python train.py --d_model=192 --norm_place="pre" --positions="learned" --schedule="wsd"
Each number is 500 + 40 x the weight over the matrix's rms, rounded and kept within 0 to 999. Layers, rows and columns count from 0. Numbers have three digits each.

# down: layer 7 MLP down (transposed), 768x192, rms 0.0849, rows 15-83, columns 96-191
# up: layer 7 MLP up, 768x192, rms 0.175, rows 16-84, columns 96-191
down15:544450514536517484472479499563487518501497522493478509466519510541447492450460521447500463511534461529486484564487487491484455567496478551481468509538471474486504538504513501492506510568519459511428515484507431537542491478463433484551498568489514512495503531473498528579513493489515443519
up16:581559463477378484500454527448471566449520527540468507445535470494511468521478513511573481457499493539514521493537500461520499561531518467490451426406525527521508457535554485472527517510453468502468447477561497563430494474525511531534420430542590523505490477509546524468515572543470502479
down16:397524489459554488468501467443506501571545469476504452491442415532480501467501446442473522554572445500474539487526536452500525443494559568396466497510408492468519454488469513455451476584543531475524473421539517510527444437501586525476473551452558500563485512611470552499567514503501485517
up17:520513559555528499511563540439499539478462493595492510499470467566561517530416518443472445471506476486526479556472469512572462465567448464469477520502495556490519479506530504488531488540456459532513460519457479445515471503540527507507545482493513455495520453488503513487536555507507495492
down17:506454478439452513483484460526479519550517471518492517486539539514495497523509489538528449475520519598531565508496472534542497533530467521585465507490468504505518517471501467505408464474500481448507467513475482525435527528493535504534484581501483461555496475533577489499464453431479543486
up18:559475545564521511456503467480557543524458474573485464519556522509477499479465496469488554502509499514466518514496436513475546478525534530522541549494553502556543489482497460449516465538441559537533564536508500531525476527548517419497510498504577568448541509559529601498427500509445507538
down18:597571500472477507512522528514449493505470539537433511563496462481482496466466489533497444463485505427476583449493427435507427469512474519496574513462505459451489523452495576479428449456489487492493506498518524559503517476511499524625510446494506535471547478467522473537589500472459493503
up19:534530445463462521536490467482466424434518541570456566571512568522438465522506483531482535497503493504517415525472509604494543589521493475523559486545539540480536552510516618511534507528441552473509550523457461485485454464494481494492539458510515427506514532586508480423457574486564599561
down19:449451463476500505548516488525518502491581433463519515485485492490552511427470479483373451415501451541470497448533519558503445534520398635608504530535477477427542552499465536530501475483465437492432567532491566551469546457556491531473530447515526504480442603502497554439536447629484517456
up20:520565627377542508495553505509467436515504508474544562489508438449510490558565491603549487555486509477432503535538545523502460401513559469584529490593542494563454490522487545455536473483525446493573480521573472583594548474477481486467461575589482422439458443480496426498486499514457539461
down20:479442433479421551529445492488541599544444505405427544499479571522554493478501481448435512546526508506484457443505465504513527575453476536415462562414505535570444456461573387612560486540450463497453466456373542499431492499518466510490512465402458508553520498455516519512495489543508476444
up21:452560564465551457435501494467439503444418453491475547494458496433517401498439465464502491511455490487517519452557518478529465497498483402468542397544481552502477461542460534476578472557541515527419550537425456481475482453466534460484503471513490467495510524495506484522421563525462457451
down21:544444552483518540492462539501477589518466509462490484493528548493475523424480485563500512529537515561498489543563467496516471502414512500468450501456625548517488525474535495451562500472493473501529442480467573515497503474502460433543556455514470518524454512462417584540466449494473478506
up22:514428456503428509532406427520529490552543437487460493552462477449507472513475532489483511500527538509515499435476508405499586465525469490556462540526456464587559455490429513414427510494544528454553525488518512576497458517466445496467452497569579405497498555507521485520506558495517573410
down22:517421525402530477493554525520538515412536447448578488590468546538463447401477423412476552489494418495511501591526515538504526560489500653512426474435508435500543447522532485516535535579457466484455567485460518466553531484561480508502415476445551462488511498520526521499526504490530539543
up23:537503496520425482602449530535517532546500471533556490495460480567543541460517573495569466477528558528529532484533472482518495482514455509523530537522503539537498511480405448481497449509450459519434497468510505433512493512494551537502446461507499498440575480438476503510470418523501525463
down23:447473569447533552479496478435534495488417506463492474543519515505438517513534454540482548548460485537491494510462539470488477488472570516467442446507473413551476455540473472564484487477497504456449436490506498529464480511470506544514536509488496509484497472504459544486466481526495482524
up24:483559462480513497494477493410520490519505516484510519452611495508509547506504531485485451480454548479574548523457502569539509491503552488580434555462495505493454499545466456560486502485490485470491488485471479505536453471499475449464433474510485515532496530477520558455527470462545457534
down24:467497531461484595487503497448465464492435483464493504526508514497445547487551474510536533500449491531487479484404473396524557474468475478510429540475565529577550523507449519554489537442536544528513521509536507480473419521485499505553527442532513574454524500466551496470533507500493501538
up25:514530529539455500497549534486499519525510457508536515537462490470532497486545543483518441505507549488517453538565474520503482502473534546456529520500486542530456519513503498499494493527536469479466508488459479548576482444492531437501518524454561487496512541519459493546520584526496462480
down25:480560492480527539445482465500509523496517463528537463431496433562476578527474498580466440474521496441507559478455489474527452460537433441539450521497501464489506526455475502460475446475510491469545513460540458505506538551518493541503465513523488510541516443450565545439429500515471533497
up26:521529508481521490480467498520484448500477474448516454496433473533505488518516498408532462441466539535549551531527481485500516535485525529446504539502457492468489547497484499480493493412495508526471536481520516484560506456521520509519600514467512452489570471485545456522454523562577461527
down26:522525480575576494488555538493519471519449442541427488456553495497505508496465573546494513517536485510418569476491590475583437478518568569452535554537505517466481515487449464531519439482459499503488446473528502478503503548500486459483425428436464388573422475473519489512523531429515520477
up27:526509462550439458486517474493507496559531513535535430490546449509591548529518472481444498509459531538464471520451452439453507457520443453493548406475578449517463508526515514435496578441505500481487537462577480509462465500501518450462506482530503550572501598543513554529526519513428495482
down27:492495449567571525502557528549558516438462463460591548533501508509445463456522496560554459525525547504605519460439504501495469521509518477556495454515453466536549505498554416496492501466537444479471525540527488400524457451491490398583523568546522397468492484452488461545454467438533526443
up28:427508492540439432478534541475555465475414443458555466511457533512487493436467512547522540478530483498473543509500533507509494482495482433448514510473481578507438508503440484442542525515536496475495500492474503510513455508462513459525555462467508497517484479490436482455377515524558517510
down28:531498509442511470483510543422516563502572460471460533463458538497474510441533558507507451525555462481530469520551529481476449405523470523530478524450475504442475479462488485510558462471524506552479476545587462475455418478485472516445468526444473462495492554492503523611483538500486566510
up29:490555506494512528449538495535427498501510480507487502540524531476548547528538466506494489469485451464538496539458435575495513389494519474459505427534488471508485494471451420494558470453479462530621488524517478518510489459533485509526508548462472558542543517418559534479502500515476514503
down29:543508523472534494509496500496510491568527452502481403502481449490451514547483492480478497491514496501497527463516558567467506485469468520518483559539468543505503544553500523487444467512581590506445444463503528493494582499383507521546464459469529524499435493513452492476492474432501483538
up30:513465522469484484485501512404507513463461481511515452488510490495482479518497536521466471465477467524472484513505538498474499483554526476483482590517454474446496585462518506525527500508481435539527522515502582493525468479502485455480548544455468405545509483493517512467515495538472527499
down30:466530525490499526415493480495454580561498518504458564554480491504553476506515484440524484505505497515493555503466521565505582562546448470488511483530470411452471424512538479487471507471555447487520440536524483500474545479500590474541498505536478563455537498468477485513456404484462519473
up31:525448486505472457526486521491438443522517434534555471501483470482476481415478495490536447553500550511534512507472426496487517492478553505508496493492540587530568535530505532521446477486457471477550520551466539410433486482497478506564514470514462496466480510599455548512445479489523523461
down31:518496475572477503480527439470561524529482553445466616501462549577531474519422464566556484473474461483470500492480469531535604506616505510470531456564606472490440518479494458532473501549533449493499455477516491507486502515518459517484466477559498376513475516501475512484574471489479561529
up32:436479519465538510503507428481569540457472466447445436435503501600446483451413565566512509487437538489468539513445508552475567520475554524512523449490499448547510485595498511505487450504447518527450502497579500534431544549462617516428463523549473441528563450485567553494471544490465509563
down32:483514464466557480478586434521533497468463424538536419494582525537543500545483522462483515465527581426556469496551521468508487489485543500487449447552474470429564442491549483574448434479454445509537473529495675574439543532518473519512551492540480537443497558485514538512455511470483562503
up33:449461512568541453465525469514467567479500496561539528472491442555572447547489507452463473409472447518426530443531375537513445539540521381494448515476572506484564503505488492539491515428497465481531492530459537574495470486469525536487513510548477567488473555496565552465430539462493500562
down33:499421528562472512534444469551498426508457441424440470524520504427526465453537547475525554624460534521465514540466533447514578548513505565518488547541524479536529444551477510506536523444534429476485509436555521465557522492558589511515581518564564556522456467513474503535549517444469491432
up34:545520516521420502487508495498465534511532523532498471491480478531481459498501479522517498468533510520509487516466519517516491488523505501487486515554530492534519475506503482494487542487460470498499484562473497535503462499460475513488473458568477494508510529516465491488523492487503453505
down34:466485471494509488458449519515524502493511544517463513474521503464473514484520499511458493523497461507503481550503477498508549526500527501511476488482503488470500511468519500477500510515517496473485510483491475498523529513491467501561521507445467503451490476496535433501511495517479529515
up35:481575538503506465528526522531495625508461453468473526503560438556471482540509384532457460522419569506497416441459537459485480586559505435569439460442449442476530507488521425573531526505584515527530493491574528495491474450617457484494524421535488566560463519495562539512529433451450571553
down35:523413506488504448478520456528549455447483455525447559532517487531491468461455430532502406467575491449507513447539635558526522472479420496585538419485522446479516472504457529467545475532436442529572525464509455516453539475391501501463560489464476593493471467414557480459576472488523542426
up36:493458478517529484538507519496510391498436494495472493543502496561499457525508402496520452460528499533556546470416517436451528527479447535483435462547433502564490448443459514498474450519476421511507527500599485500516456506524537473508507548455637475445494491526470419514508476488557508497
down36:489424463508629439529410542471475480523400475459455457527531457457439466502463444462485467528497500510549475559503506511501502480482471466531457498444532471524540507505411479509582436489509526546532502570517465518492423564506484488458558498503470509561521511520527483472502490523501535492
up37:515505551442600502533544501495551499466469549536532466529490455474490492529470601451473424487506467526489445502563455472577455542432503511515563559520449521541539395481529559469555436500503468536432543424502460447368509445463482526500515481550504528493514488468508476421466504564590480547
down37:467488408545409457570531540527481530461473491446526505508561498505511511479531493495491477472509468493494550492501513482469451502472474454437517505564616514519524608536491515488507412487568450510470512507461597579548535463526527514463446497495425579526475526489522511481508514464454532440
up38:465538450491530513487475494448464468551588500537530430447536541507510434466520553463517424546503444504508450522442406485489485441504568519510474520562441495432493494527599486483508420490534486457480483478476532476500506505460482467624521499452514513490513462450534541473513538447476519495
down38:468500505487566477515528453568514459527571564468447499467490495486562584531515549600534483463492511465518518529497510483506506569445505493475483465481466536553473489527432510488476474537553562489455396505480527506539525461528494508507487548504542536477449407461470551478562517470495478524
up39:545532541504485497502544444509488470539511455489526472554498515484512462496497514513508541480457489504429525514460518502538490505536535564491536449518509462485524510510513576467486473564466484512520501540497475479466489500442521512471522489526523498458432500487417501535534433537479490536
down39:487512480521575479485521515500571544533513512515558497472558562485496490525509537543513509566519490490534537500536516467566489538503553517499507515542476494453526555519556494470519458514486505509519524528486570522537538487511491480497509521471457466453520446488560455484522484496513553490
up40:468462492509476471462486473491497545449446583436525533508530443576374547452499483548505432573492542449510536557415532524423463544465576527479512453536480543443472429539546479507478479508541459574500535547525432407548460581414486493468491537486439499458494525438419425521475521550450507571
down40:546544435472585479486536523456481506478537525461537528512478439478474560559535532513522566466475541512480497440547588568567506545544495531520489486473517442456507464486429485538477472528492471482542542519478584488512498540554492445533498434448523522472484543556496547524493488542511557544
up41:446527472496470499444499540495437432485457484571570510527527635485475511438499533464507502493471500485529468461482509509511472537498498515513499469486494461517513582510549474507460483471513484522471502532489458531525511500469495476403454474515495477583457512465510514497515367480546458520
down41:566511497488442540519510514482591491451499500443505437430507489510541526480505457515492440475547481452553523445470466507488493483447510466551552473505461450495477509416501507497435493496496494506515574434540493479485482543456546480523448557481457436493488476523548480481535416519490641414
up42:546529476536413552557484559552458509459534515513505455497504480452473474583471451518417480496490513428448535525418475529465451432459596571517475497502512504540540583482438498490515484543528451448521488549464479572600496542517470520395533373529452498521508529511479487479590481479560537485
down42:489552482550504534511463473523523497471587556572508525460523450557504488545508488460520508539524480502501468516498512498446453513441445542505588520528618468511584585545529416495457476436454500557518463521518472479533493490531520515522486481484517459464412516473512488512490496445505558478
up43:467523500514538463507474515473537498515553558508502526441431431467535446507520483484542458499506470498468510543568466472443516555496539431501495477482488510552583484533424540553459401475493448602519472580470555500518454467517462508448506484544637452427448435459552501481486546553506480544
down43:467550441466477534493506443456477522558558502492541452528505541524477487481445509490482566559523480555423525479539492549538464435518485466566533409536536535481461527545532398468433484527528507470512490477524443562418592451571553411526398506442512454503572478557461536507538450464437496494
up44:470425456470531537437535473464499454482500465492499465507476482581404448566439518467520465464569526489505456499493513519573518478471563429537595511437575535556541424591498487474453557583581523428511477491557539548456509519548499476540456490603537488416524509539497510503522458562474533493
down44:502401564534407433537549545440507491574426558502437434494475527406513526486469511571462452460569443501596502574541502422576477504478466470492457499438499436507488503446520446554473451488464519529509451514555545512521501531467554502463536444462551424517533473470489467494519457488565462529
up45:529555451519491477545591438474432541508461503508552501579543513450433530406553458594521477477555538551539506486426559545491472560540530518435483486457520430484512456395458470463514537494509454489488439509529467470465481462478544507552453383491536486468553503518573482440536563553481505547
down45:398426519429514523514476554457402454522496573402442485405532438473524389481460529532514475533520471371414453540456424462524449482439435533538465473473496469494547489388555559577492505511462509535396526547527429510525509460485496510480513498507512534429561471445505516473545501505505446501
up46:502510515501492468501510522470551522586472473498499463429514552512574421572523480552455493525480499452516511559469412484514502541525482476494516460502566521477462526533497472456496441511466458471441475508548481453548527481477451507448483524529476470472502490496529521486464454463402465488
down46:523563503493483471489483532457577498475530496569515500518522437476419538482529518403480515465505538523510451482542518534509490475500606458439478483531456478559497498519498468559530494485486482512481509484463497517482518517491573455453419528530445447445498546515489467516588501506537538562
up47:531522519504511505505495494425488519505546488440566491438513478515515478538484454514500445517508489498397539517554558608611539502493501492600528517510527501458558521507491484430525558527444441507465514491479484499544502403527547463547497546528454520471497541468424473468516498514509514479
down47:502504471539518465510514410540507471467537424475569548612458515439470475483479497475518512516449492509522465424456511459445541513582587535571379487515560461488470479524513553513422484552556463469530481464477560525511499498489429474503475537477548494514479507518509513405505494442472501438
up48:483474478525463442550510483494513500531488489453486539563511484516419508487481522544506456494467491533442464469572506485502459474528470552513509453526472526496432507531517412421524457511457502483500553539505513455594511506398554518493505534475494504501488467473510521462539475555493497484
down48:492504521461576549505510524481514560491505589454446437490473548509549561512537499474491488509483493456546561556506521404441534465409399487499519583517555461484598577548532544508529500506540496474458499502530491527490434457520485517501473490572441534494520487560451519522490516497479461484
up49:556456482488452473506454508527511525498514481561469458529446494493518470516536476530457529563484473481467568518516519509474472532534520505426510534512481524449549467486473472525533505532425412533449474530452470478478461499430494492457515416494514487505464382468519455485507524526543511483
down49:466537483448534528460491500486513514510557477505525588466499473516536450447551494524534480523528510515482535501501527483502537491464446426563474527456520498491548584414534524543469510504516580504549521485485493501537567443498524494506483520447530526485518542540507488531425506433541482495
up50:514591495556447496444422444553485501450520489524449511504489505504466498514426449477482517477502541539470470478522491514482537463541548541509463586521445524506508526532478464480464506570438434468447510500464500496545481491514506518502552469494500537494455492529470517515511479508527514472
down50:489473467477520540482466501519473479516511489510551518485554538485389511442503549553505504480495531496501471526560475446462512498486467527506530506463493493552491521529502561509543537448532479549550518587506528488516497541433499544540508504525488492489484447523570522525503452487486579471
up51:533497462538483511513519516476488467496482487483522455478569490478580499493486446516518524452427497499486482488503491535495491536492538509452503514549540555493515486458524494478495502499497520509446493505554505532463509524505518474485467512502509496521508481469477536475540499457484474454
down51:454528469450464505449509511455524512489465535512473474511444528513495498518551521513458461505543505485520521491443495507489498503513454474475495479449496474518476457549487497522479494525497523515492458501483482426485472485516482476540542491463497498472523517555532482529459555541566472480
up52:504543444469513506491559483512428431523544533560527472526436516500508511490471492422473543593565506532460496456464549505481436500544508448460463471528449522496371480482495541478579516421518492445482470488495453494494560552554521466463442436469534568511573565463524472527472488567450515470
down52:468465413530471448454465488485525494582434468566547599472552444582468495461461491537439429496525549612520498576448514531515471574573453520427484454557462473425453464489544493494602497499535469526590505503481499546518477518513515511522509535463473433582511520490442606506553544534450503547
up53:478517474548508514474491488470442487534469496472568522473448473500492428483458567494483482541508512530543515469505487539503442546508516503460476503491485489501495587509515452514525484512494490457544477555470503503515495499484542483495515473523500470494443441501512457463491521555515440576
down53:481441512532484431543515537508502491574530477477496469510516551513519614512505449515502540501502497470496459550493498486559540445503474492457529505474465541468556475484482527494501494513485496499507525413527467500463501546461495541517519533499455503483519523484508550491499505477535449451
up54:545509478480514522470497579431532476539475464496515516547523487577483455488487504506492403476511515481530501498564478489452474474445523472511429553462507514535558515495452539479506486477475555581443515493541508479473453507524488547491442510526466544490546495477526464480512506427493512492
down54:464501574557440492512457482524514495468428482491503503468498494445495511482533552542474522583486490476515561502415498499526481472542522471484514445559503494503540548511512520441492488509529488430532518423535501520587387514518484499444455509489548486504517544541498538590508557534530487483
up55:511544492517477503526470442442494554482471544515551452520525475471509473536494423512505489467535505544514566504497527462516507496492461505542477477476456526456480522439476517514491497474552443541471427494471475487476466419542498517527440483469521524526437528511477465544508514472504503467
down55:444466447474505485527526515438506547554489536495494485475450572465523509427478489486448477521510496448444516473459437488499520483516467525507539584473476517460540479458468470545495523506508497531457505518491534441459539548468441509534472572506481493446537517529550456523506443450513441482
up56:598406512433548493485489484538446424453451460463471452469564436500477520520489494481492420459485456507477479517458540420513520503495478526438570511547501464553482504510586506475531468573480449497486438499440412456511507492493480429493468545543431561467471432508571493514498459579421481543
down56:496536454561472469476499532448609552528512468498458478431431540500515507549485482485540536546486459542576512511508512479541449499550427465428457489533473580409543558468427503471438519480528496486452569534512551526535516519517490470461642499523502525529515569603440459541473586483539568553
up57:478562468446490485538523471610566463541474593446588491529504445459549521528513423447468537471471433509462459439465452518589471517420535442454572474463396427463466404482440529469502534469527557466482449509532537425477462471466507507517477502497527543501478496530525564454499508535536477502
down57:507546560518531494517535494495562475506481415535491523467468459547492519509530490469489518572519588466483477519532573543479499524562428553495500556491500582499526469493542520530536493462508424582479545475468515518588476550475584501510597537459476472500472558546441540475515530503502466436
up58:580448486513464553506492531494419458465468448475506468585563496486469426495501475480531548510408517532446558539464546534480501621528496451535488448494518535428608519464505478451521491509462501494468465367551490561505482471511486487505475499496542465463402464504456449462520551492493460534
down58:521474440571469509544521436531510507583506478532444477389480460541538584472467459569472403583472493516454465458520397495477431420501473436511536555597457487498455493455488551546493543600483455500512494524500530519419399454492543494494469559493440486495554533487413501498469464518488554516
up59:458499535496543510527531472468485481525519454461502464538512479531535482506497475451537502456552506483512497447451506537496530497520493504488450464544495482495492568495477469559465526481437425538465477525568460528476527534544500451466471527527488577409534511466488518502500509487506526499
down59:421509515551532528445496466497533488496442545522575462515514499509502507486541562525509493494497484446515557465498503534435500534515575505482514503466541555466546515517510520493501581495569546492497482571485541536470543542490487547534500521467520564539478482511571523494484573471461487491
up60:484569517502421562521563503472520510578410516578551533494526520539536436521432525481530521511493498423460449513429441545469471522577449515556495530570510531504514576496427446535496528470532536517498510487511535480534436472448499444518543435554522498466494498499421474517482537479451425532
down60:592506510514531478471474585501515603452479445497515479518492518540499485550526485471435570565499548491563576469481500466486395425567497524471504532444534507459567490500513508535467475512529526441468537520448552453511515477566456522510443516534505573557474521495484536561484461498459537494
up61:525501548513511494485579541473435494494434524561533475523459579481487515576491540531441611443482529532508504490495554530550462529479479350484447505479450477380575539576528544469571530495539513549474499487597550473517525543451494503526542530552471524457461520429416394511459435548477555551
down61:483433490487522446512523516487486486513557563387597504536447525501471478468518386516551434497566480412548517488487471515406563554507522558553476423503478481575539579474497547480470457547472534437499469525502515478472448463452461455529551484356571542573536557497458520451539538432464537552
up62:510533528489436387485401536495475464550502495539535440532522485498497579540536546472460489522495483458495521463472509491479483550512456502572547474495498516506442498531475407498459573498521467431529454483443494496479473482478516508428536515436521441453470474475557446469474510550504504502
down62:506469522523603506515585518481459383466542484462447522403486537505547489486507477489420511556500504477426530519497514521455474480464402489543522524550533491473607491472502460548425476390495526544549540514557530556513550527486431530498482515544515512465430534529483473503502460467534532525
up63:492532485507437503515521478474504538529545576531465492516459551546442410533470508515520533516504504524497421475521501526494391586534541490503483539498518540527517559554452513524576489496532512539482495474519447504520555467467481485549497457449438521439453546539499463492529560480485478505
down63:504473553493534493489475565534503471499463513474484518520482474482508527495503435455572465459542487486504549488487440447579465518545462524534469494537466503512533469474464538437560515482477494515429475421536447525456459573443529564483497509538564520460528499491494526494468481502503496510
up64:435460557494517548552495514531517533424539446535560497541505563487563510533370492499560442480450460466546499480584493567509450468522480527550497483494451439529426484543481476493517565537482448477490557510479463478430490433490478461487412436463518502547548534515522461447496521483469552475
down64:484504451492488429509501510527565466537522523528450540525573462488484522536485476509523444481479519496492427468404448477542512534490468524488462514511495461489474549483439557432464481454520479453584579497472550473515483549504509468475429435518428457507464475518422571467434458540520507517
up65:575484536443501459529552455447507489507439491464518471540538499460553420520495497495538521506474572450501401468535422502446525514470570514447523520473528497450577517525461531508536524511525403524441512518500539487573516550542522540451523510512558483548493514500469515487522476513454481526
down65:535474487561488520438539550487458574510484444526525524477471432498518450451511512539493466492458476428514445582484499556540496534444524529533473531453491484480524518478526496525464614483564511432549480462496491484492458490433463550530562516513485512469533550550412476567511490443555488505
up66:484532513508439446539493449455497549455458521518510470518408500505497513546505579469457469541484500505468547479501540509529523496501538482502523470487528506461505455482488481516513516519451470507527457500516481474497510483490488513555507448482490486543455437505498465484544541460488504503
down66:396512482482532515558520497453489512440464503490480487552524484504553510534461458484473570534521469518476492488439535517539507495539511531520437478467529449536487491510481465451451500531500537513474481495557484551507465541493470459489500520533463491484539509518526476485502543447523472512
up67:521546492471470518477513449478492427466502507458455474578482416548495512530440493490486510478473491471521501461463492479463501467490637512415507403550490437509470558559472555442489465454479443460549456446488606440531493475416535493474570455524522496445430529460501540512490435578539469539
down67:526434504471547520471547489487543440469487449475492643566551513483448561506452535536513491547526508469447459535383524436534490447530432461476490479532488455533535527542454599462493548418423610455561542498440534493534487422429552572495483516503442552492469524465519527499471481533616526462
up68:483406454563517445422528521482443526509596516481562556568494521518488471482478538490505487527494511413534545555523506461431433526494466553497555488426536546444562520453452512491529489508402460521499524477511555497405572463574571457482520508532458497517410487469486503464571465502568492537
down68:576560522509485535545508455520579543462364565590477418466436566550535507475469549466500501556569463515549514417460588436505506534505503540556445519444478594482462457567459485555518539502514469535553433516446533518470541539509415472539499556548519496564504436589462485445605491501564513539
up69:454494517525539466518479499457438426421430481514516515551514472521477431556438570476521487444455458467498486474503439502527447478499489486571535482510448483461456497573500531473521480539398471476466533501414486516480491439496568595509567569554482533471461507540531520511534503504553488581
down69:483465517506572467503561469495515464546508480522487557455434455508502564501420527502454523486554467517464510458517479520452464507584480445578504500509468466517453502451526534459472507452586386490542522454458587521553439409429504562496514551500591421500543510505499505620549501548564543531
up70:560545492502505530556459421462418475535507453529476502450510602601446425570549550505437498524491524508470487467502480481473545455500527455508448517469505486440473491550517511536501515556523417495474487483535452487437438543491566477542512537491535529520533574520430481530512579536512509520
down70:523559520464520496491530492494441471525537499521477532478489538498573512440438444477510526448529432526535481482523477488488448546435494496570523560509518472506473508466534429453515439522431512599497504444502451444507474515438509466532410505518521494491440473491532468488400428484510495516
up71:466473492483408562534508410459539459585530533541489499485519490522529483537567505491442475511482536500500470499531505513553431500495485532545527397559559474565459560396513458483540445494515518473567483546511570528494525574549536505598482470484506481454491472462530526542477536506479475570
down71:493476484456579396482470476504513502501487626444463498486471505418554563502468518431625554467496522505525478467534515555534436493529553464470484517463498483425532444565553519543518509461482535485534475477426505469449500551479475471460519544499457502473480501515520403432432602543494492476
up72:521491489518499519500495558495551497467497531567511482538527513477508525525528553486533498465590516532479481555543476533473515492489466509430546547535470519494477511491486535510489510505481526484481553523543501495507471493497488495503481470450504512508506514480487456469547460431494551480
down72:533480498528483498515511451451517492499510504522546470486472513564495509505473524478429487538440493482550581442486522495552489515474489514522488441484479535478470504473506517448545482508488500514464510499555459461500521513511593517479519465526519479490475541554468564519494485474550525488
up73:449523442516434482493571563465469488502567513506488502490494556602483524607455501449500496538501478498513408488472509517476530534497578441469570490503479468377475553484485508498480484576568514581449540510518465505497536513431427361510531474511495457534551511453466570463497484530596542566
down73:556539548488492475510409511528500449541476429509495524498474514447510534512463524484533498550498484503473604499517447561544490549495538528530442504481484645558530527507479419494491485538456561477466500553475465524460513541568464583464488548545546492462471560564489488509524519544466440521
up74:529427498531470558443530505520530486434468525435541511531531461476544480505439500461496488497450559498421540456580495502466516548459551529476552537485530464510434500550476471462517475514536514507542493519580474493568383526446505537513454448448485453540543467506524467513466503484489519500
down74:546555491476493522548506520476565507499452442518576500549491516560510524518497586497494541509481480501537546490512507457580482470568574445540470508498447461553517519465496551477538424528504546556496517552516536450451491490463422434518527549553525482489458485448485478509466502468447505442
up75:464494515472468479507530456512579495502511478456556572508495497496529502469515499512437529457451481479427422490545495550497438486541561477558509424506484517528465499524588522393375479453439458468514398550575453467497467544569532467540545566518571464540493503579523487496472455451572501521
down75:507514520435519487485442452554476559562498548555527493464505465459475496476500472534568434457524476550480485515498499477547528492430557496411459511473448475574515507447417531479581482483628562453434449532559515467467550468426521441443391465487500524519540529447496458523521453525488568466
up76:402503473510516443511491535508420505495482534491479517507523551489499442489499528399527474483524479496501428532484487467466442621417514476445455502564523477565445508507491503533527452547568535515511510515456465529452512502501511502459449436511493528499510600507484461494508549522572504551
down76:536424498519453497499522531482526493512494520469484466476482471522528479463472506506513460393496509484580524496456529533518544466503505482499485600451466548540571478497541422522449493518546542526505485432501477464500567493497453505533483499526532505457492527513468517498495494527500418477
up77:484500511468511419539464487459502461465446453489600500528539455548490440399551483542410444615536486473518529548460376451528488587404645526495515555587463483433570548429498628506612419474542487557447449627540433441451468573495411540463526450479469484588554541471516459593492468398583443551
down77:604547445455452475576530400472430430536479526452514595520531450524484480509518423472536582445422490449472554464514549499523480523530493444449414397572443452364509464526489560523534516495469512355520479492523502439509587388499541533413503517494481509510520475448525459477517461564499526583
up78:482500481531494540483535504465492496516475510469470544465563493530483514494534501469533472478519531525505486545468477486527517505493388501460525485492480523462527533526479483499474503510483579423514503510485484546505459518486528475503491523474579489532517540539495538507484505473455539524
down78:488493551510448507467476473470512508522479468512505488530462524493527540495471481528471522497512483443471534496464532501481493528490553509495494473528514431574539531488533488566510509469532460556494528540474483523488477535485485523501531468521451506506488475433546415514490531510518500458
up79:615477549570448546514429416470517518450496526451500494550476505479460582519468499515565525506514589521486544551542588514451499631468499519452582484516512487498578519536555428480507531459491474501456512485578497508502536492478524496509408503540587558471507555491532497520516502518459576481
down79:508436442519464443510545557506503531531516482497506484498478513524454520505490584510591422553515492484442457465414524551496455529557474439496476519517480526481499557522492430490538517454565563456498524464508458463433449497554523500493462545473397541497443421532489508528469540521515485500
up80:472513523472541552549574466509508560475501495549509499456509512567414498510461421403503439486436476554532508528505509502479499558410511431583548518541584448523529560459436440462545541484513470602491493519448513516512499454522543578456440494508496553508489464438468440498540512587540555498
down80:624385503436539440520468468523460549550515593558423509450509568450544549545503504529484550492487411511530516516561500531514544499531475485562532529529469455438565450394550472454464566532627571545451495509543490524467487496458548413510509487447552530509484549444486561525502501466519567463
up81:508473502445421448563577518430464498559522521494556447499434555533486451518503555348522388573445462567496508511497519565606468461517491422529502492462527456412515436548542479530537453494526489525510574465487417435567500497422530405511461468457484548481513472466517482493521429580479492488
down81:421566607482453491451506557484505595556467486507464430462514481460513380447467458450494488464569497552417472453446539557501502556547551431465474459578544526522547515594561531399520461500545454503457499520470497522447455593457549481449450527533457535495512493541457546457463443542524505472
up82:502541517554499531469519536417562512549510519550489518464489534470479594492421489513486491506500494468484555538480507495468489565470405433523581470485496561492495463515498544505473480489501487469515521451576563492514570491503514557632520520476462474510535512425394523542478449472447524502
down82:517462514481563462553447551551437595484523490547564507456482509512443426469399516578476488490485451643543523491489438401470517446501520534574479504521505489527474441481499532487480508487573524435433472482398423459521513431450483489490476449580523452467548487449473555537498478495592453530
up83:463490445489557500504478520468541508563423448496504483526453541498559457508459503477504472489574605513483503489477481547554523521438474558534486471557492488561463484476472603441536466511478475507509536503411487509529503555422488494507418467481571557481520509476472502531519475450516486533
down83:497465470611526500528482538452416504457535478471472552487550500512526558491522451505516582423460493514539549494483484577476474467546536472493555579585496471427449522555542458494443480359591473503602551499489530546562529464499502511482541521505470520428490448522472498430523496541407437478
up84:489523489497457510546457493469505548511459512519453552518470486532537443469530462514527485529515499507455484485528512489477530497488477529451504508525526468481469536471561493499529554527532463448461557546513484512425484549506504526521551485477518533517518506528563458479484523492463514497